config = dict(
    n_layer=15,
    d_model=320,
    n_head=10,
    n_kv_head=10,
    head_dim=32,
    d_mlp=1280,
    vocab_size=8192,
    activation='gelu',
    norm='layernorm',
    norm_place='post',
    norm_eps=1e-06,
    positions='learned',
    qk_norm=False,
    attn_scale=0.177,
    bias='all',
    tie_embeddings=True,
    parallel_block=False,
    init='normal',
    init_std_qkv=0.0195,
    init_std_o=0.0,
    init_std_up=0.0195,
    init_std_down=0.0,
    optimizer='soap_variant',
    lr=0.00142,
    beta1=0.95,
    beta2=0.98,
    weight_decay=0.23,
    lr_head=0.00661,
    warmup_steps=200,
    schedule='wsd',
    decay_fraction=0.597,
    decay_shape='exp',
    final_lr_fraction=0.05,
    batch_tokens=131072,
    seq_len=256,
    doc_mask=True,
    train_tokens=906800000,
    steps=6919,
    dataset='wikipedia_en',
)
Each number is 128 + 24 x the weight over its row's rms, rounded and kept within 0 to 255. Layers, rows and columns count from 0. The size above them is the row's rms in percent of the matrix's.

# layer 9 attention query, 320x320, rms 0.063, rows 173-257, columns 160-239
size [ 89  87  86  90  89  92  89  89  87  93  88  81  93  86  87  88  89  89  87 107  88  90  96  90  93  91  93  89  95  85  90  94  94  81  99  84  95  86  96  95  99  91 101  82  94  93  94  86  93  95  86  78  81  87  76  81  84  81  83  84  82  84  86  78  82  79  83  82  81  86  79  82  81  89  79  85  83  80  85  81  80  81  80  93 105]
[[132 125 116 128  88 113 129  79 109 138 115  88 130 129 138  90 110 108 120 136 126 104 118 114 103 103 129 133 155 152 156  82  90 139 134 133 125 131 128 130 115 130  84 132 114 147 117 135 145 111 119 136  53 143 117 121 108 137 123 138 178 156 126 107 126 105 140 154  86 109 112 127 111 143 121 120 128 106 133  85]
 [127 110 110 144 113 126 118 126 149 159 115 125 123 123 121 163 195 158 144 147 128 115 153 113 114 114 162 141 134 122  96 130  65 147 107 131 113 140 129 163 137 124 127 136 108 146 133 125 133 112  84 140 118 155  98 104 141 119 163 110  93  74  98 143 117 123 148 154 108  81 144 149 109 110 119 140 158  89 137 112]
 [136 119 159 118 164 136 113 153 101 128 172 130 136 135 131 151 111 170 110 130 120 151 168 143 133 139 121 151 149 101 132  74 141 145 118 122  98 128 109 133 133 118 104 146 132 132 145 141 136 125 150 118 119 148 132 109 119 143 131 143 154 157 127  96 122  90 136 156 111 130 106 114 119 142 172 166 135  97 135 137]
 [ 92 103 122 125 114 110 120 133  96 125 116 141  88 144 149 156 129 137 137 136 136  98 105 135 125 151 130 110 198 149  91 134 123 129 128 115 136 125 142 123 181 108 128 112 228  92 133 124 129 135 121 145 111 100 138 154 117  86  92 114 145 135 107 146 142 116 117 131  86 148 151  83 105 120 107 175 114 114 164 138]
 [133  96 127 145 136 115 141  78 125 168 143 119 124 136  72 134 130 139 148 125 154 136 100 129  96 132 120 113 137 132  99 146 113 138 133 160 127  94 158 178 133 151 145  95 137 170 132  68 137 105 203 140 128 117 132 164 104 150 152 155 109 114 138 176 121 121 127 117 165 106 126 140 155 130 103 100 115 129  89 143]
 [134 128 147 118 128  70 125 126 104 106 135 158 159 127 126  77 137 125 151 109 168  88 157 137  89 113 135  79 198  97 130 122 109 131 119 156 128 141 147 142 130 115  67 135 151 122 139 117 105 126 142 129  97 102  98 131  99 133 152 119 114 167 106 134 125 116 119 138 124 148 165 125 133 128 146 117 106 141 112 148]
 [103 143 138 114 130 169 126  93 143 118 150 142 141 119 123  94 129 113 113  99 166 156 114 159 121 133 115 128  85 102 112  76 148 126 135 106 134 145 124  87 120 169 120 108 142 176 154  76 113 142 111 172 108 139 135 161 145  97 121  80 147  97  98 108 160 122 156 149 111 148 160 162  67  96 117 135 207 116 112 132]
 [ 92 137 153 105 137 151 134 163 140 132 109 105 126 123 111 110 159  93 134 138 135 160 118 131 137 124 142 138 127 145 139 154  97 142 126 109 145  94 127 145 103  98 126 108 138 150 142 110 105 104  98 104 119  98 116 138  87 135 110  67 122 128 152  85 112 176 128 129 186  87 154 113 162 136 139 106 168  96 125 140]
 [135 144 126 158 102 127 133 149 144 163 172 111 114 140 165 128 127  85  90 136 146 155  90 133 127 102 166 151  86  99 170 123 102  95 102  84 147 114 101 122 109 140 127 121 158 129 130 126 162 121 153 112 136  88 147 146 153 132 114 152 168 142 133 141 130 149 169 149 115 117 113 133 125 144  65 109 120 114 165  94]
 [122 151 134 140 101 132 109 139 155 111 110 132 115 119  78 138 134 127 120 130 144 128 121 123 144 106  98 164 134 108  81 143 159 122 148 132 127 151 145 112 131 120 124 128  63 134 125 122  95 115 157 112 128 118 115  75  84 118  87 144 118 103 129 151 129 143 163 141 154 169 141  97 138 149 138 139 150  98 125 131]
 [117 113 135 132 144  99 104 167  99  77 135 143 126 181 114 136 126 147 141 139 155 154 111 133 168 145  98 151 105 105 140 175 159  73  91 127  89 125 137 107 143 122 124 125 111 129 128 122 113 132 131 134 128 152  61 133 137 102 108  71 154 101 113 105 105 144 120 159 166 110 107 151 134 123 129 123 115 121 135 133]
 [128 162 127 171 108 115 100 140 115 168 123 132 149 165 126 142 116 135 163 125 109  95 108 141 138 131 107 120 117 117 133  98  96 143 102  91 110  94 148 139 116 117 132 156 148 149 143 115 171 127 127 139 122 113  92 109 147 108 118 139 121 122 159 136  98  69 145  97 143 168 151  64 138 136  96  73  84 124 114 115]
 [128 101 185 116 124 117 148 102 152 106 132 154 108 135 156 146 131  89 156 118  90 119 135 134 132 162 117 143  74 140 100 108 162 113 142 115 129 150 160 155 132 118 113 125 184 160 111 176  98 120 143 151 202 102 134 162 103 160 103 141 135  97 132 145 172 132 137  79  79 110 139 125 112 126 143 150  93 117 158 118]
 [ 90 130 135 139 117  98  83 119 156 125 117 134 156  79 104 115 128 137 119 111 128 146 149 116 129 150 108 136  99 131 152  99 146 142 105 152 178 105  77 149 136 126 131  92 138 127 118  84 123 183  97 125 116 116 186 100 175 102  88 127 203  97 127 175 168 165 139 119  75 152 120 131  94 113  98 116  98 105 134 127]
 [161 144 106 110 143 144 130 156 129  92 128 137 136 126 154 187 153 127 153 117 171 108 146 135 132 143 130 121 137 125 158 153 144  76 123  99 117 143 112 129 108 137 111 116  77 138  62 124 151 114 146 118 151 124 145 161 128 117 178 107  95 127 155 159 137 112 108 133 120  62 127 103 149 130 148 116 143 145 156 150]
 [129 168 132 150 180 142 133 143 139  98  76 127 134 146 107 123 121 149 109 112 187 103 117  89  87 184 167 125 120 123 142 124 122 135 120 114 125 107 167 121 173 113 147 119  97 135 116  90 144 142  94 132 139 131 127 164 122 104 162 106 136 122 139 156 128 136  99 115  95 137 121 105 135 107 149 139 120 165 142 164]
 [149 155  75  85 161 140 135 153  95 154 151 124 143 122 136 121 120 110 117 172 102 141 137 121 124 123 157 116 170 120 151 130 187 163 125 125 118 161 152 145 138 180 156 108 100 155 154  96 127 117  96 140 126 103 124 146  93 172 119 102 145 154 102 155 117 159 117 109  96 151 105 115 116 125 115 129 138 142 127  84]
 [171  90 118 129 103  86 116 177 150 109 132 145 148  74 132 126 109 130 151 128 131 113 133 143 107 134 149 158 133 146  92 127 118 187 130 135 131 145  78 118 129 138 141 144 139 143  90 140  95 136 117 151 137 177 131 175 198 169 123 138  90 152 118 146 151 102 123  91 123 132 148 145 131 107 159 105 105  79 105 107]
 [150 130 154 148 112 109 130 157 150 212 145 126 140 112 117 114  76 155 105 100 172 131  91 155 125  98 144 120 149 146 121 178 105 111 128 148 127 107 128 113 155 109 149  95 110 135 133 100 145  90 150 123 134 125 114 127 111 142  92 122 154  98 124 113 119 168 118 145 143 126 115 161  68 127  90 113 163 129 134 143]
 [139 129 131 108 132 107 130 129 138 163 190 112  85 144 136 159 141 102 155 124 130 166 116 121 101 146  91 131 140 135 127 136 148 118 101 145 138 119 131 128 135 115 129 170 143 144 153 129 132 137 122 145 137 130 108 108 103 114 171 141 119 127 124  96  94 125 132 193  69  98 131 125 123 171  95 135 160 151 127  96]
 [169 123 105 155 113  97 142 119 130 142 116 137  76 140  97 166 103 122 104 124  97 159 123 132 131 123 175 134 165 183 120 160 135 167 134 126 149 122 118 136 146 124 104 107 157 111 156 129 123 158 117 105  73 121 151 137 125 123 142 183 156 138 145 171 117 115 113 126 156 151  78 146 163 112  75 136 154 142  87 123]
 [115 135 129 132 104 116 124 105 111 174  90 122  96 132  92 108 134 118 171 152  77 129 144 111 145 129 118 103 170 134 139 171 102  98 149 147 155 125 134 144 170 111 116 114 114 163 122 119 124 110 116 167 106 135 111 151  96 100  85  98 135 136 144 135 139 111 122 212 161 146 126 108 178 148 134 107  96 134 127 137]
 [151 158 119 123 121 145 133 166 138 116 134 106 114 125 141 182 117  94 153 136 154  91  78 139 125 127 140 160 117 122 150 104 108  94 130 158 118 130 144 114 156 126 122  93 120 155 132 141 146 131 118 110 152  95  86 139 127 145 130 119 154  99 109 166 118 141 150 102 128 124 134 177 138 138 108  90 109 114 133 179]
 [100 113 156 135 129 166 101 115 147 133 110 102 110 122 147 114 178 133 153 107 164 167 152 176 119 114 162  97  98 182 139 102 122 119 133 172 126  99 156 177  85 188 121 126 164 139 146  73 112 143 147 117 112  95 166 127 183 137 121 128 161 124 129 125 132 135 125 159 155 114 137 166 130 115  63  95 117 149 109 129]
 [ 93 131  94 104 146 147 126  88 117 106 118 140 127 169 158 163 115 107 103 133 122 110  98  90 125 120 112 159 124  94 132 167 116 133 135 155 101 124  94 145 131 134  99 156 113 110 120 170 116 104 115 106 111 104 103 124 148 138 121 148 115 126 173 137 108 139 113 148 159  96  92 117 162 119  87 148 118 175 114 108]
 [147 120 130 134 106 146 137 111 117 135 134 114 138 102 105 175 112 160 148  93 104 152 149 130 123 135 135  92 157 117 146 129 120 105 125 120 126 130 158 138 109 126 104 120 125  96 138 109 161 147 152 176 100 104 169 126 126 137 106  87 127 146 119  73 133 134 152  86 156 134 135 100 118 143 147 107 175 104 135 138]
 [137 155 157 145 147 121 179 150 116 127 158 122 127 115  94 154 133  87 128 121 148 134 130 110 142 150  80  93  75 135 136 122 140  66 139 127 123 169 169 167 129 140 107 141  80 128 153  94 118 131 135 104 184 114 165  58 120 119 106 125 122 120 144 148 167 140 113 107 145 138 164 123 199 111 147 119 127 168 129 121]
 [ 75 137 139 142 186 104 132 150 115 127 149 121 108 140 101 106 182 116 121 143  96 174 130 157 131 105 125 127  97 160 122 150 140 177 122 110 115 133 114 152 130 114 110 102 132 142 164 145 115 136 100 149  80 125 135 159  96 131 122 116 157 163 128 110 156 131 134 149 133 126 114 161 108 116 187 139  70  97  99 118]
 [ 98 144 133 142 126 121 118 144 162 112 117 132 148 148 146  89 170  93 100 103 103 105 140 152 188 114 150 129 160 119 121 132  90 114 134 128 115 138 135 100 108 157  85 152 154 116  92 127 146 174 192 128 143 154  85 150 139 142  79 102 137 127 101 104 141 148 110 113 228 116 128 122 175 123 127 139 148 111 152 141]
 [ 91 102 107 149 132 137 114 103 133 162 108 115 165 128 115 129 158  98 136 143 126 100 127 122 151 127 122 113 157 139 126 107 156 126 157 128 134 124 111 117 120 145 111 132  99 137 138 162 117 119 144 152 111 145 173 204 125 101 117  90 130 114 115 118 142 118 115 170 141 128 118  82 174 140 104 110 136 168 105 119]
 [155 120 109 113 130 122 104 122 123 175 127 150 109 123 169 152 116 171 122 134 145 155 128 147 133 123 110 186 153  75 136 123 126 155 137 136 124 142  79 157 122 144 152 127 119 112 122 174 139 113 177 127 156 143 117  64 116 168 133 126  90 141 144 108  90 160 113 140 105 144 117 125 101 189 134 153 126 101 100 106]
 [166 119 147 124 111 110 124  86 145 126 151 133 122  98 142 161 113 135  95  99  97 171 150 137 104 113 113 145  76 129 120 100 135 113 106 152 127 137 166 131 132 135 138  79 152 142 140 119 118 150 121 134 102 100 137 165 134 153  90 134 173 128 129 144 127 128 102  86 124 100 140 146 112 141 124 111 116  90 124 145]
 [129 101  97 123 166 132 137 140 103 100  84 131 123 102 121  90 120 128 129 134 135 170 133 146 114 128 146 106 115 135 143 116 106 144 124 121 118 118 109 148 121  96 152 140 126 146 118 137 137 112 126 174 141 128 158  96 124 132 121 118 145  90 123 126 139 129 120 145 150 126 128  86 128 161 154 130 156 167 108  71]
 [144 146 122 128 176  88 112 180 139 108 167  88 135  88 111 104 105 133 125 117 162 132 125 104 149 106  68 138 130  95 114 100 157 151 131 128 140 121  90 105 125 110 123 102 118 141 153 148 146 179 115 135 135 143 106 173 153 129 145 139 123 166 131 120 113 146 122 127  89 157 138 176 161 130 138 148  95 104 138 123]
 [151 146 116 120 140 119 152  64 137  72 140  86 138 175 120 130 146 115  84 132 156 139 100  78 169 116 135 118 110 143 161 218  99 146 110 163 148 107 112 154 151 118 100 133 134 118 134 115 131 150 114  86 140 140 107 145 160 135 148 169 107 128 159 109 105 128 103 110 139 126  97 108 156 133 121 106 113 127 106 126]
 [125 113  82 112 156 141 137 139 158 100 144 142 171  80 104 107 151 156 131 149 134 152 108 116 128  97 128 145 104 125 100 109 126 140 117 140 129 124 154 102 126 147 103 158 171 132 177 134 117 143 102 108 132  99 132 116 103 126 141 145 130 121 121 114 138 156 116 122  66  76  97  86 131  73  97 115 137 115 160 130]
 [163 118 125  93 100 167 153  70 107 103 148 141 169  90 129 130 143 148 122 118  99 141 138 106 173 118 134 151 137 112 144  85 107 144 158 168 108 147 135 129 104 151  93 171 145 113 142 191 133 126 160 137 110 115 140 148 115 127  76 119 178 151 162 102 171 134 138 107 155 184 118 133 167 131 116 120 149 150 131 114]
 [166 115 157 131 130 129 143 132 116 102 108 137 143 141 132 106  83 129 131 127 119 121  94  94 149 143 121 145 157 117 154 129 149 133 140 120 149 122 156 128 128 153 117 138 111 138 134 111 111 122 157 124 107 146  86 100  90 117 121 142 125  82 127 131 102 131  95 132 121 122 132 148 150 163 137 103  80 152 117 146]
 [160 104 130 124 143 119 115 142  54 113 107 146 100  96 146 139 141 122 123 161 128 127 130 140 149  94 142 107 117 130  94 193 132 155 109 140 130 123 155 150 157 120 129 156 107 158 102 127 164 120 118 157 137  83 137  81 108 129 138 182 126 126 148 136 120 101 126 118  95  85 122 114 111 156  96 171  91 140 143 111]
 [160 118 148 132  99 152 106 131 138 119 164 134 162 135 150 145 133 139 125 112 149 119 146 137 137 123 119 119  84 125 168 165  89  83 112 155 115 143 101 113 123 164 116 123 145  94 146 130 129 135 142 138 173 152 113 165 137 119 134 100 158 119 104 119 156 139 124 147 109  86 139 103 156 145 130 133 100 127 152 124]
 [108 130 127 131 161 149 156 133 138  96 109 124 164 152 129 109 129 123 118  95 142 167 122 124 112 160 109 141  91 168 158 151 132 120 113 175 117 138 117 118 143 131 155 115 143  99 119 121 120 137 130 125 144 151 140 143 174 106 110 115  89 109 141 135 141 122 110  73 141  76 157 166 142 181 107 144 174 158 146 111]
 [183 144 145 119  84 144  74 165 137 177 169 103 130  77 137 153 122 136 155 170 143 116 134 162 181 146 112 121  94 160 116 123 148  81 153 149 149  74  80 129 128 129  98 154 135 129 111 111 140  95 109  95 119 140 122  93 124 100 127 130  77 107 133  84 108 148 150 108 118 119 129 132 160 120 144 129 147 125 136 145]
 [167 137 113 132 167 116 116  86 111 157 157 147 160 119 133  86 149 119 109 141 139 109 136 125 132 104 124 101 110 118 135 175  76  97 142 135 116 150 152 113 166 134 130 154 119 102  85  97 104 112 128 117 147 163  99 154 130 136 142 118 168  93 139 113 145 128 131 117 117  78 130 157 154 165 107 131 171 160 117 148]
 [111 139 131 133  83 121 156 145  61 157 100 131 121 107 122 141 112 138 127 135 109 141 147 160 123  99 162 107 130 148 154 111 120 164 114 136 120 140 143 132 113 152 164 116 144 126 101  85 170 113 124 141 113 111  89 111 157 117 171  90 107 146 101 110 145 103  95 112 149 164 118  88 145  92 135 117 110 147 138 115]
 [192 153 108 121 132 148 129 159 149 110 106 127 149 127  96  94 149 140 121 165 136 148 115  98 130 121 144 100 125 126 126 163 135  99 127 151 135  85 122 153 127  93 174 156 130 127 190  65  86 151 128 135 143 162 112 145 135 149 162  85 120 121 161 131 132 132 101 129 110  83 176 117 101 125 133  96  82 112  86 109]
 [136 157 126 134 128 118 101 120 147 155 137 128 156 131 103 106 140 128 136 122 137 129 116 163 116 101 114 137 113 115 159 124 113 157  94 134 120 126  69 110  97 163 112 155 106 129  81 138 161 122 164  99 126 149 110 116  86  58 110 115 129 144 124 172 125 113 133 166 114 110 159 149 131 169  91 147 125 157 138 141]
 [113 130 102 156 128 121 115  96 114 175 156 121 132 116 114 107 146 122 131 103 126  63 119 110 128 143 167 140 142 157  94  94 138 128 149 125 133 161 122 145 175 113  60 141 108 117 125 130 141 108 124 115  83 173 156 180 133 138 165 129 150 142  95 140 128 154 101  94 103 115 101 132 124  96 106 134  92 118 166 119]
 [130 150 139 151 148 129 145 161 132 107  99 128 139  99 111 102 137 137 106 114  76 169 115 140 126 116 125 100 206 139  67 148 132 159 111 123 121  92 113 109 100 137  84 143 128 171 142 103  90 137 103 118 115  91 133 107 133 128 150 113 106 134 122 140 123 130 116 119 108 139 130 144 126 103 166 164 130 114 113 141]
 [112 124 110  98 134 121 100 113  91 116 115 105 108 205 102  74 138 116 132 112 147 191 131  99 151 131 116 128 147 148  93 157 183 125 141 112 112 138  73 128 140  84 122 141 126  96 113 147 132  90 165 129 129 123 120 116 110 141 128 107 104 139 125 111  78 132 110 160 165 145 113 141 142 145 117 107 159 107  92 134]
 [ 93 161 154 133 149 162 128 111 111 100 127 110 107 166 119 116 161 114 114 164 107 150 121 125 132 118 136 125 146 103 111  94 115 141 140 132 136 141  94 143 143 114 118 175  80 115 108 148 187 146 120 136 143 139 133 114 111 141 147 155 108 118 159 152 124 127 128 149 137 196 126 115 113 108 150 154 104 127 117 122]
 [100 146 107 149 138 116 125  84 109 115 158 142 131  82 126 132 130 148 120 125 127 102 125 113 120 131 145 139 120 134 111 148  80 157 138 114 144 136  96 147 148 137 160 127 134 139 173 156  85 132 148 107 151 107 166 141  86 154 110 165  96  93  96 120 106 118 128 118 140  83 169 145 174 190 111 104  84 181 141 118]
 [148 118 140 106 135 115  80 135 134 127 141 124  88 138 127 109 129 118 131 159 110 116 127  84 126  91 144 163 135 122 104 143  84 107 156 140  84  99 121 108 129 140 134 174 101 144 147  96 128 134 166  98 122 142 135 109 156 166 163 158 102 157 132 121  97 182 132 162 176 112 106 166  69 112 118 139 131 110 104 149]
 [111 130 114 152  98 117 188 142 102 128 144 143 128 156  84  94 157 140 132 133 113  62 134 141 146 104 128 149 124 104  95 165 124 105 167 136 151  97 128 137 128  88 128  93 136 140 101 115 127 131 170 116  96 150 128 151 120 143 140  85 149 136 126  71 151 115 110 140 162 123 174  97 110 118 129 131  96 113 108 154]
 [119 136 157 131 111 149 102 189 131 144 112 135 124 148 105 115 142 139 124  61 134 166  94 122 148 127  90 151 124  94 141 134 152 133  88  96 142  96 113 161 127  98 118 129  94 136 132  95 116 144 146 126 138 120 122  85 122  99 115  64 126 191 102 145 163 133 130 143 146 133 146 157  52 182 149 132 144 132 131 105]
 [163 109 137 166 135 128 147 157 126 120 101 131 145 125 146 100 141 119 183 122  93  87  93 158 136 146 150 112 111 161 153 160 155 104 152 145 146  93 145 130 125 129  89 104 174 102  88 130 143  98 140 127 137 103 158 151 118  92 153 134 149 127 134 105 169  76 120 131 124 126 116 127 198 120  90 112 155 124 138 147]
 [116 138 125 134 118 132 156 107 107  64 115 109 126 168  89 137 128  96 134 125 119 161 107  87 100 126 170 138 104 114 146 137 115 140 141 119  94 145 121 129 125 137 128 132 157 119 147 116 136 155  99 140 164 109 115 127  95 109 135 140 134 174 125 106 112 134 106 150 138 144  88  74 131 118 158 152 109 112 150 130]
 [131  79 138 117 138 142 154  73  68 105  53 185 117 140  77 130  86 143 130 136 127 134 167 133 140 109 105 156 180 149 129  83 121 117 154 155 133 155  84 144 154 102 138 126 141 123 155 143 118 153 124 127 140 120 155  99 138 166 159 127 184 114 133 137 139 125 138  90 149 164 140 118 126 161 125 117 127 161 131  96]
 [ 77 122 162 137 112 141 136 107 138 116  84 155 109 130 119 123 126 139 133 104 119 111 146 131 129 153 133 108 110 134 123  97 142 132 138 125 118 177  99 122 144 123 127 151 164 100 171 152 138 116 161 106 160 114  93 132 170 130 138  97 119 152 166 104 150 125 133 135 143 150 115 131 159 162 194 149 138 143 113  98]
 [164  90 125 112 127 149 144 103 101 139 110  94 102 151 109 187 124 136 131  70 141 124 127 120  89 129 131 127  92  98 135  65 120 120 119 124 122 143 148 149 104 129 129 152  38 122 123 118 128 105 113 157 152 111 157 118 112 181 110 120 123 137 132 136 136 131 112 150  99 147 141 123  82 171 121  97 120 140 133 138]
 [128 102 117 123 153 167 129 127 145 123 126 135 108 136 126 169 108 107 121 107  75 106 134 101  98 129  85 126 129 118 108 126 126 128 117 109 147 135 142  87  94 140 143 166  98 181 129 137 171 106 113 146 141 139 133 173 119 163 167 149 150 128 144 136 124 140 133 164 112 140 129 125 125 130 183 124 124 113 129 106]
 [174  90  97 102 138 139 147 108 105 148 150 148 156 102 140 114 145 132 126 145 141 130 128 120 118 110 111 120 108 167 127 151 133 102  95 141 139 136 101 135  93 113 104 148 111 132 129 142 108 152 109 116 152 111 117 162 162 111 154 163 152 121 133 132 119 115  85  94  95 100 151 100 138 135 126 102 129 129 154 139]
 [101 124 146 107 146 151 134 181 149 134 144 109 118 113 124 176  95  88 161 127  96 105 163 149 154 126  85 129 100 111  96 143 133  98 118 143  97 125 136 101 129 107 107 100 187 103 102  89 140 148 166 149 143 144  92 120 138 124 153 161  88 143 158 137 140 141 122 147 117  72 111 148 166 112 128 132  87 151 132 118]
 [174 147 130 112 129 153 153 133  97 140 123 161 149 141 124  96 134 103 125 122  90 123  82 151 138 124  99 140 107  75  96  76 122 126 125 133 125 119 112 105 117 123 104 106 155 126 172 106 152 128 105 120 124  90 103 130 176 135 110 119 162 127 135 114  98 122 147 138 165 141 123 155 141 107 160 102 118 130  95 145]
 [ 98 122 111 132  70 153 127 106  96 177 116 114 114 137 160 161 122 122 152 141 134 139 134 156 156 113 149 118 108 151 144 133 125 135 127 102 135 156 138 137 108 105 118 106  94 128  96 162 130 122 149 164 140 167 155  98 104 111 145 104 158 133 145 123 110 119 128  95  90 117 153 147 117 165 128 159 203 128 113 138]
 [ 97 114 122 135 150 130 107 115 124  95 121 155 150 138 133 164 105 146 135 123 108 104  96 149 117  68 120 124 163 150 101 183 107 139 143 124 106 129 142 131  96 156 140 163 128 112 131 112 125 135  99  78 104 137 108  74 129 107 108 159 127 163 140 179 149 130 103 133 115 118 121 108 108 186 154 111 146 161 146 112]
 [143 157 115 146 126 127 153  99  90 127 117 151  99 189 119 116 152 118 116 144 131 117 114 119 132 129 158 153 155 118 174 130 116 112 117 113 132 101 157 122 144 135 153 108 118 120 145 109 132 122 170 113 119 134 114 138 149  70 182 144 124 150  93  81 153 158 124 158 137 149 138 172 146 137 130 155 150 150 100 151]
 [163 105 150 102 141 153  91  92  92 131 118 141 162 133 111 125 140  98 136 123 125 148 109 127  51 180 135  96 134  58 152 136 150 136 105 151 140 118 117 117 123 116 145  98  97 160 149 135 126 152 151 112 135  97 162  87 135 123 111 148 164 118  71  93 112 116 129 121 102 132 156 168 148 138 146 114 165 107  96 108]
 [149 108 106 134 139  89 108 129  78 104 167 119 133 100 122 106 162 195  63 151 182 136 109 143 166 135 159 146 107 181 111 103 120 127 128  93 137 113 134 122 148 102 124 100 142 171 109 142  96 134 148 112 127 148 168 106  68 133 169 154 161 133 107 113 124 117 123 121 112 171 143 123 138  80 125 100 100 122 150 129]
 [104 116 144 126 130 145 138 125 123  88 120 142 134 121 151 135 140 122 177 119 107 147 107 153  99 152 116 124 155 185 140 147  95 184 129 136 113 113 148 140 135 167 128 164 107 124 106 141 106 123 124 172  94 114 124 112 125 185 168 135  86 149 102 131 104 110 105 123 159 130 116 142 183 125 136 157 152 125 127  87]
 [120 156 124 135  72 103 118 142 170 162 166 169 116 100 129 163 137 107 135 109 125 105 131 106 152 184 151  75 128 117 123 151 111 147  84 110 130 102 141 124 127 130 174 100 112  97 130 146 105 117 115 140 178 127  90 179 124 133 170 115 135 111 142 129 123 109  96 119 115  72 139 157 130 144  89 137  86 142 170 129]
 [136 154 122 152 118  85  94 154 167 138 121 115 124 101  99 131 126 156 145 145 150 119 141 143 135 152 166 113 126 182 108 101 103 130 121 119  94 143 108 130 128 158 133 119 119 167 121 139 109 101 122 150 149 145 118 130  90 152 114 100 156 129 121 129 126 151 146 142 155 125 141 122  57 147 111 134 137 138 142 127]
 [175 166 134 121 101  92 181  79 133 126  72 150 152 130 123 120 101 129 105 128 114 133 113 120 150 105  72 100 100 120 153 106  88 115 106 133 130  65 163 119 118 167 115 121 159 131 140 160 146 118 149 141 145  64  70 103 159 107 134 150 102 116 114 121 144 115 128 131 143 163 115 130 171  86 112 120 106 114  91 151]
 [162 134 122 121 101 112  83 141 112 114 153 105 122 117  98 140  83 157 137 116  80 148 134 123 143 139 133 156  92 102 107 128 117 147 139 121 162 119 172 120 133 140 141 171 122 108 131 148 110 100 110 119 102 123 110 116 120  74  90  94 102 111 120 113 121 111 141 108 118 138 132 120 106 131 140 169  73 123 134 105]
 [ 96 140 115 115 117 139 151 141 134 135 137 145 110 126 132  96 131 106 191 113 140 124 106 107 133 129  71 154 110 145 121 129 170 127 127 119 124 128 112 142 133 139 128 114 139  96 161 114 107 164 147 142 127 145 146  98 151 178  92 116 104 168 131  84 177  65  91 108 149 176 161 110 103 161 144  93 102  83 104  67]
 [144  97 146 139 111 113 122  80  89 152 120 104 185 138 162 136 100  91 123  74 116 115 119 161 108 146 130 113  64 162 113 156 102 121 132 169 116 162 155 108 125 147 129 110 123 177  98  97 146 119 160 140 117 132 137  52 123 153 137 147 143 145 130 125 118 130 110 111 115  61 129  99 136 150  97 112  84 123 145 128]
 [ 84 143 149 164 121 111 102 179 169 105 117 153 136 106 153  76 117 143 117 106 161 150 135 120 121 135  90  96 142 135 166 129 127 123 135 109 140 106 116 121 142 138  93 128 114 118 121  87 151  88  98  95 117 157 161 150 159 144 130 127 215  88 123 107 196 136 132 113  62 102 162 153 160 134  90 115 113 121 134 125]
 [112 171 128 152 156 140 148 122 104 134 129 178 109 118  98 116 129 141 148 162 145 122 100 135 120  85 102 130 145  76 116  73  95 152 115 121 115 127 101 153 127 139  93  82 127 167 155 100 123 109 136 119 134  77 150  94 103 150 131 146 142 141 164 138 110 142 148 121  82 141 124 110 133 117 174 122 123 111 110 113]
 [114 113 127 107 109 176 129 107 107 180 143 117 107 116 146 171 116 132 133 144 104  91 127 159 131 136 132 101  82 123 115  89 144 148 137 111 107 149 106 133 150 113 119 120 146  71  92 118  92 167 116 109 118 125 104 144 190 147 189 137 102 160 110 109 151 118 103 135 183 120 162 126 124 128 149  70 136 149 140 165]
 [156 121 109 123 144 102  58 116 113 153 135 158 138 177 175 114 143 131  98 165 118 175 139 193 162 129 102 157 149 125 141  99  94 115 110 115 154 110  88 124 136 109 144 104 151 137 158 162 174 118 111 125 155  82 159  82 139 157 146 123 123 145 148 109 150 149 149 169 126 186 140 157 165 138 120 129 139 109 125 121]
 [111 134 131 121 127  81 157 130 108 111 110 150 122 117 101  94 137 140 135 122 131 161 158 129 133 109  62  80 103  76 112  86 133 148 130 122 101 102 119 105 132 126 130 144 121 131 132 147 135  96 105 104 100 147 143 109 100  99 151 146  95 132 101 141 144 155 144 184 145  98 113 122 126 144 123 121 167 119 146 156]
 [ 77 104 166 141 101  97 131 152 122 137 136 148 176 124  93 116  80 175 154 119 125 107 119 138 113 135 129 165 154 160  98 130 146 134 128 148 176 147 146 107 114 109 165 131 149 165 119 146 151 134 132 138 106 106 110 123 133 159  87 134 131 153 135 115 146 151  95 160 124 170 118 132  91 103 127 159 114 116 116 103]
 [ 99 106 154 141  97 125 139 107 142  84 113 117 151 125 150 164 135 123 141 153 130 166 135 130 145 125 131 125 162  91 164  87  70 154 127 141 135 112 152 128 120 134 112 108 109 173 116  86 124 110 141 114 101 115 138 145 201 146 162 119 104 130 135 120 137 120 115 143 132 105 120 144 116  80  91 142  96 125  74 168]
 [115 127 136 131 133 114 147 127 115 117 109 158 154 101 112 142 120 156 117 103 130 129 125 146 152 137 107 127 103 126 103 141  89 121 135 141 171 164  99 123 139 129 142 155 174 133 188 100 123 125 118 161 154 100 108 161 106  87 148 155 160  90 126 130 112 123 148 132 141 136 139 108 129  98 100 139 144 112 143  92]
 [156 122  94 118  83 112 136  92 145 110 122 104 119 159 118 159 143 116 175 138 110 112 149  93 104 120 151 165 186 164 136 184 108 131 150 131 153 100  80 147 138 115 142 111 149 111 137 121  87 106 108 116  94 122  76  93 133  97 120 129  65 124 170 134  99 152 165 135 122 114 148 103 110 131 114 123 104 151 128 171]
 [ 86 148 131 162 104 146 147 117 114 195 154 120 102 145 117 154 142 114 141 119 145 132 122 163 163 111 120 104 104 127 146 125 105  96 162 129 118 167 172 122 142 136 123 152 130 114 143 139 190 108 115 132 112 137 161 126  89 134 112 183 134 129  98 111 128 150 120 129 194 128 160  76 103  91 148 151 138 152 161  89]]